{
  "num_attention_heads": 9,
  "vocab_size": 36122,
  "tie_word_embeddings": true,
  "init": "uniform",
  "final_lr_fraction": 0.1
}
Each number is 128 + 32 x the weight over its row's rms, rounded and kept within 0 to 255. Layers, rows and columns count from 0. Numbers have three digits each. The size before them is the row's rms in percent of the matrix's.

# layer 7 MLP down (transposed), 2304x576, rms 0.0415, rows 1158-1180, columns 0-143
099:102115151100142106158128139190193068114167133113146140075076119123098123091136094204172155118160164169196105175110125168174133167096157081123160125093101115100166097170140069118166127104086077145143156123144132106134156059143100114082155106122149160138111186097179119100102127138170160094153121088109172098120134086090106131174102094038158111125098124139210191169150125134139099149106155160158133114141157140122155067111121131118057
109:107145143107148105084135113140067112145079145096160100115100118111152104085132099134136088114117135134144129126096120166135125113152129132111114104169093144083181087166118143165128057080046164149119134060112140125126190119102123131156150133137095175126120103065110129181152115101137144156141147097119063112096143217181066120170142110112160102087111102089107117140187164173117078077105157131078151158064105079129094107150133123136151
103:130132088082114145116156167154155158111108101170094142109110140118152202097116093173146159109121106101166145194151191120130118178086145094109105119133119166137145164124137085142149179141165134110126130096135152163139144142161179135108132198105128097068106202146132155140111145150149130150119095129122116132065132174101193118135206103090078150106131154144087183121127148101114145130103179095120170048096104135126144100149161094136062
095:107064088168095177130109152117102099120148184165133159084112144156094156174137167086173129106104134074148174121141174117131084155147086099093151165156092064167164155081169155165161108122117130185116144182093192130130144156168150151162117124161115115147087172153125087124146118081080109065181077082120110148184066141084143174107164124139152100137138128126188129170161115124142142136140118128077158160162173131156111165110156121101057
104:132149146128082088139161110236134104119147147113090159105123162123081098143163147137131078129157135108072099150116132167170123126170173095143170119124073133135129111122169153094130076147135092141152176123101150117135129148139113183160081137112076121125076134148141114108058123130132123174076128076077127108062124160159183119079141112142148117113147183153125101138098083149090150126123096099096073174166094149119150130164059110142140
105:111096108203170133125122086126076148151109143088132061100095093158152123152125086112115151097109154130085116107119132128163086137118172084146117039089115083108125134141138134119115090130126146122170133165127119075106187148138113159134057145098110114146068189110138121072113123119126138141104168145129132105092086118135145097165106212124104172138104117128126165117129138135101110144151179166104089177041072165192099124066081106115125
098:146100102146089143120124120120086164103116163124049087181136100085184085124143153193113154135100133140132172111098136102180100200095153128167072169112148132153126093111109118105179116157122093139175099131115089125169111105158123162183097159132164123143074128080088074141092190143143064104115096104131095124092098165124156087075149177134101156166081128088096146136154173124091182146100138131112142111139122133155099104131130110198096
104:184121139128148108141091100153179109148124087151142102094115147187122163123165133098151164128172147049096105111048044115074169124096185118136107116136153063129178129106107155107156123106124138198068128103144144093120124162100159157045133136116175110125111132136106175129140181171084131122180127153154105141138119157180110123143142103141160162098107145142090145155197087157143126161121165135141165133154057140134143081148128102081157
104:115111108077091154132110134094175092138112121145079120182164140145133120166143164142103125152097139151165123156118162142158145109193162103084099127098159112119099110137088078151095087168153147111084158074161102102137135164118080126152089109100145091164188162102077127141131138101113134132157098113129150132178207154133160143148112131120100131063082155107107168105135091199076174153084175117158158072192107101134165146133134154078125
104:191128144133110129080181142138135166062142124203131140149149070161150121175111181140160150144096133131126157135043151075068115163173092130137141182137088161112126134105139105097156100152116168152103182136156152173065105129113171101149136171121153126155097075146111067124138074103168186120127177136116184140133151124100146150105083093111083103134138132100060168105156108172183093099176186125135160211130128111104144102117141109127146
092:166157188127182133152164146088144155116165159121184087094152099103128086120079102115093162128123103128098125130110134176098124094090144120179137101075067132081151117133120085089149053088117082108090112090150090132167093123109165143113083114119116164123133079072125144131163149147131121137083147144142143116104106148158089130125123159144172132104150099152133120114166079187196105065107178167072081177146112158126123087125131080176096
097:109150154123170155165136087158161083075175123109044107092145163132178203130149107153104124092148077145096136194138066135090115175145083130171108083186115091133100091115072083162089047158122124126124083113098086067143085192168103158077115180144046155141131146096121132134133096177167163161105150125107111124145097137181086105094093062087118195113124135122148162179120120158112115154163102083139101155136121132131137141158082122129122
093:107081105159105168081112128163107093113112129148136119125106141106114193138154115077079133130118133141145074144109088154150118058103063121176116085113133116135088091149087114168105148086157159138091091129145091119114097090201095185091130099157176180146167119047102092148159082140149160104144215083178086160188126138138101133186066143147167089170138150088156143130146152140129119105193093024169148142136148111132169144163111144114119
103:145125176111151091213086117166184150121135136183123128119132111094164188148141137086142091142122150161198120142115157052124097143149128166193111181159159063115100124155134161112097071135132186151122154147162120121130191141149180150048084098138019168160117137175086151092159082124147180129140197132125087148132109149124128137205088132156177207123085116144110162086127114118089123103090067140150139112154139117149112070099076098105179
103:203103161101151150122098146136113107167080131131133165093170121087119118121111097098107087173173094140105104143133125097085109061132125118155161096186175106156151105071065101125088145140140111153106101123160088134096117128193177128099071099126066087150137058160099158136152106150084168069158090136110161126125155101167093141154164119134165106149131146155099167101090141082161129166139138123143106214130148097091061162064099095138131
099:083100137120118181067153112119172115147106074128150136149120089108211102076086158101088168126144116118119141150123106200116164093148146068149090107158129102103112164115138108093129136103104096164146148094102149116132171124156108141074179096102139188057097190133217096185138076103111133137080154157095145066156150113109150197108128136096175126153132134041135108136145133100117153177161139110188174159170114115158155163131127201169075
099:177116171136183145162136134154169122204119071142152108158140129097118128197164165117129101151124155143131129176089091117131117094165138122092114159158123103157152097042158125139120144100137099062143130089090173132106152157093141163159098120112093074111140121157091116084146153120037130160159136138079096120154051090165125118191100140097146149061138135091125125152127138074162147113145079100116053125094113093157134129102122163145097
107:155092146100175087130116128202131181103110132077088121114131107153131089145115159102145186111160156113104106111150187186062100088135176068168172156156125154187180095077126160131124105126155101076191092123087127208098078158095129180088171187083089110150066119151117061110117137120095099167152174104079122118127115138128109163120146123166121143145150133172091237059133146134132136195107147160167131148098119163101119115084077102105097
106:102083178145099138096096139139166109123189088134113136167094120140158121118086137118144116158103208177173154124089086101125058115102113094135098115090123117138162128158178088157187099093140107101153094161117078157082098165132140079122132134186065162164159108127204067182156085209118141099130175123103119129114158122137102138073081139072099116090144180111095159087179114161110091103134068086153140130052107139052101096135156044147082
101:046090114164101082167099149143156140170144111112196125142183121100111060183179081132144097126116121134134199154088088105114174123061124096123097112170197113150159134172136140089096094106135166107149082160126134108090122129132121073123141171092093154108166070111162195095142152129159105105165151103153138087056105139100146108162142140102123086201144152106130133162129158191075060153192130143114085132131151154141136102163128109163154
105:108135128093104168117100158178188168137123080105153126131151129173085078070077140132153108112130089170185153203145090097157080134163088056120136092138166143122147141073117161097146116133120111095201072139145144211144135103151102191135119138093086083136182123145144156106171124150121164087091078150131108119119178157135124156143133112146094103169168129108171092115101128140133104137109100074148109198134096087101051154129105159156138
098:149136145144131135114116120124145133151130181120128134128117106112155072165128129196109083132117145150110110134186140177109128151136114080117148119141136092200122097132114169170113119095113195130108149059103095157125089159167163187091116150118120126140099081120112166120165120144139099186107144093117138062120156123115138134108079160165150057077153151099094116160142138117123152162104104184089095186045134082054151080141157078103112
102:129092134096190114119137156127158181089129108074099186127169111155174118186168123097176142095143174146141139112086133144087160110096100054087152120154147171167113124132105151154110089161077134134087095158077137144091171154170100190063189143032135211121073116090030101134140048148108099143115077156154102115086072166125133126127183111130211100162113097147121121174137148132090141097149138128133127083111127116128097166149126112082139
# layer 7 MLP up, 2304x576, rms 0.0415, rows 1159-1180, columns 0-143
115:138154130117139137080207178086115114123115122139085160067082135072159111099141107147141144108135156145120115160098131144142144101081104097122120153156137128077120070128136108123159095119123093123114185172191123118110151106061078127086140139149135098131159125165081127125174115133094184162145211051130095098146119115160186150150143097111117101167154151154191110156133165123094147131108117119113132101113123125138156099145090090116124
101:090105079173105174111165160134114136132120124116095123140070159106176143093176116130121094147062153156094097123064174128085148157159106120166145076100115140141133147150105152119174166094165135216092106088061134152152125128159114120136168119060137166101103178121136090153125135089158187095074126130098131143129170095084179152183172127114073108122129146144167166124090092109139073109081194110143156130102138117157226068188158136075112
095:129130110131168119133133094119172112109162118122110084153155038140091121159152121112063139160115039159132047164158120109080111112120142131139085090186114139142146076074108158135173178142154163105130111109106109190116083194123081123100171079193170143142047180084163111077128140130136177146158105086156171113156110147152137074138140143145097201136149150129124112158116105130097148080147106089140118103169149127132112134131143063177184
098:136136132150143147115075142077130082140078113114131138107137161173104173168136162094111056099116058155140139164116156120123195171140129140144141122107063114188071115071156118149125106140130055185122110149076161101114080160084141116169158084179168167090167191158139118108116156128048135057149160086166123128145071189152135133126138158141162085085127077144170093147140077141181155110119085088115154094110172082150136167139127134123214
099:089094106210123103130092136104124162155137129137125117157133096100156145087109175150124149166099143135130163168173149093154101162054111117122149128162107164087138176088143122151173152099182062163087150121108096141079100171090140143134105149120138104148110092095140117109111122137138189180154170113127135098133124084062154138175092097180141127101106129179180130108156122102101141125165149147156159129117032116114166114082140132125190
100:113143120130086116102139093137139154089144125110096136156100157110152136109100166110213143165116152114118119117121114116144151150173134151142095111123156166181077126083149072092135135139093088103128099134085157161115091176104136132105065104152131118148132124115141098156139195113130152074127119114154128135143139095156132115094066147101124096126168107105115139161213100158167103115137141143115096074138160079141135095153167112145184
101:142142062142118111113076095140092165118108103141150156187140120149098177054157130142137123076087123127172083127183142095144128132167155148095134141122161122108100148179143122210089116145144126084135107181123164118180093108109114166166157064073135105174156131104144135130178104078094122162096126143176124140134128125086125147119109135076130171145129093144110149122176142183158118125131098129135106093130156088156098045167124226147143
101:155146124098112123140150116128167130196100193131109118109123090148084156184131085125129097124079091146138122120136176156125093215158132127100133092143158142115188106095103157085100127180126155187194150222144175099111154159157141057090092189122152124130145174090152078118133147155113128105161162108137121125153087150156093093129140084110125093095151118125143133180120109142147151138124137148135132141167073132170147121123136135048140
105:110131172115104188219172166111124130187065177122137116154161130119138091121082092080170148150152109089105122136144054149105087150118172136182154123095102168143142145121122148091100120140155176185082100180144137117148144172101164117111130169173171187146147169123139129087123078091123115135039113067151098102115081160186128146134096133170154105141153139110106139138138095111126130131173158136111158177110114199183162083069178082135130
089:137139096099105100164142125198121167179079153149156188143147140147163133165118131171215138158069091136126110090102112110069119155176189174109122144128118096116158157120178115162114120188155131105121124082134070091114100119176100150191099124097131138162116182133145081159101094118126108150163098127081167109171104085161139136071083166110123190120137074096115140080122173144136183122114147088112059090160157146154095146137064124079089
100:178135196065105177119129143104189122122136149068099120114144064094107135097133145100228134152166094087104095162146143123156150158178136083134095213141129132221077115100112086126146065140132139173151142099115134115113124137140094092075100174105085127087132161082140125096178063181115155100136131099110115090092130143085160152138119139131099141142145103120108138207087132178137100062084118079085118144113097143163161127104127146103121
099:135103165111121158130181112121127082124090133090165139049107171160140094090111162107178115099113127175129144165065157101146132179068109082081113153136149154095097131134168207081169144162147086136108099140148101115165102194120145118096114126137172113106097097135168131145180161164143139106107100063099125093117158113139114105107084083158094173130208098122105111139222159108142156163086132103141104129112051102158150112135125102090092
093:130153132123107192141172138158149045104075137104142094114127126130159190113152137079148146125090117156104208160070129094089153123067156130097098128119156136109162111094184134229140172178142101142134089118034115122142087183136103068110106171087166158124076149140096153147108136111086175153168181105140122096152108151138140101086091169145152122159109219079170173117099100131119180093092145145164111130078126076196079123127102092160100
102:164079071114095144076088177144126093172072115128100151158087137155155158087139108092083131071137156153142165155103105133150131108100168119111151096085115148130121123125205109098118146183079098148100147116083090222127101131231142107134076176183198118095156158173125093140127128059109078124105187121128103073133079123086145146107178103107133166141137110167139165115080140089159117145151163153075154166082118139174126182121120163106147
096:171151150108161157119101122126120139120128130172136090109073107102095132115067157181181162194126116135082154148145078127114117102079131077135096111159182137147202129075117133121127125125096086152132181117114096110106131152154090111163156136135083148178098114132089075122092168047086133123135104150141099099134101140151128148176123146096119116134110106154137145132149036140152111089165127081180048143136122131193082122084151127086107
097:117192057097105114123102075124116130138147125150104105163110143167118125067132145136116147109103156087157174118141084095139132117144145122112072113110158097107191153166138124151112090124092100082123090132151096076156102164120094143107134146089131201099099082101133148093068164078112099090146141114120063094113149155051186085129123070068092094147143088119177088142089173154207123136151148105066146168161155106133161135120128137125074
104:132160125084185123090138160078137085098151146118138125138189119208098115132141120132152157174075091162175176112113078087063081148129110128172187145174098145140125104066180177123076080171154171110179127119081072144138146142112098147105117163066170173191115108115123131058187143139117095110091074079104158148131125090136105135129076128192086137140186115122090131075114191137121118105106116127145142097118126163137107167103102141139112
104:135158102141154100094148152204135170091153140091115136145096117094114174069075192101181162092152091116098142130143119075226153119083111126115125098148186135130148119155098107124088135089129115117115109135140126118055172081161050151159131099066113111152141102103129134138130156083051189135154167166147139149145139094154147164120137119093194114189144085137105132100112072122167178133116113129133167118152120121151126159134147113118136
091:150169097136094123111116107099125117098130125081013126159106116202147135102099125128093089127130120152115169110121116145110103135159142162132181120097122123164075116136132093118100117170136143122150150105098133175202113165139117104140132112102134069167116148134134061126132106178144106186144123150136148112177107175129116175122126091092132135085143150121137180075150151119165140091092122124090133118117128160067133123110102154139129
085:124165153110121137153126088036053123130080094145095122142147111049165198160103127159102122092158149124045072130182175127103134138162153151099154209088093122100107120150144119100129142144133127141128219134154112046082091160107161114113149149147156193109099179116090093148107137114101043137183138146164111117161113140091121110074146105153151174121113121103128142166095145144117111093168068208125094104126189150115166131154145142150146
099:131146057125167111138120118156100152085110081094093125154126145124088089140106123081161127156163161150072157142078144125142145103168115057147095111097124097115168079200118063197116126090106102179048102131155114128141099154149146136118143134090100109184179144143188150116129153062153177100111139111105179133107105138148078207109128161138125146136128080132129195163163104153176202098108096087072071085178139192084108141136136124143166
101:101116129098096116126107158128088085112141163114029106090138143147076130101108146102190152150114151141146151085157123123102165151132107102119175105167167176104091128089142130143105124104095064103170107130100134146133095177149147117066147136084173153153170128163126137108101060176158123170153151119131142125130086131206074179106100142076119102108079155118073169123148134072127167103133217111127142124135127088095131157116098125165037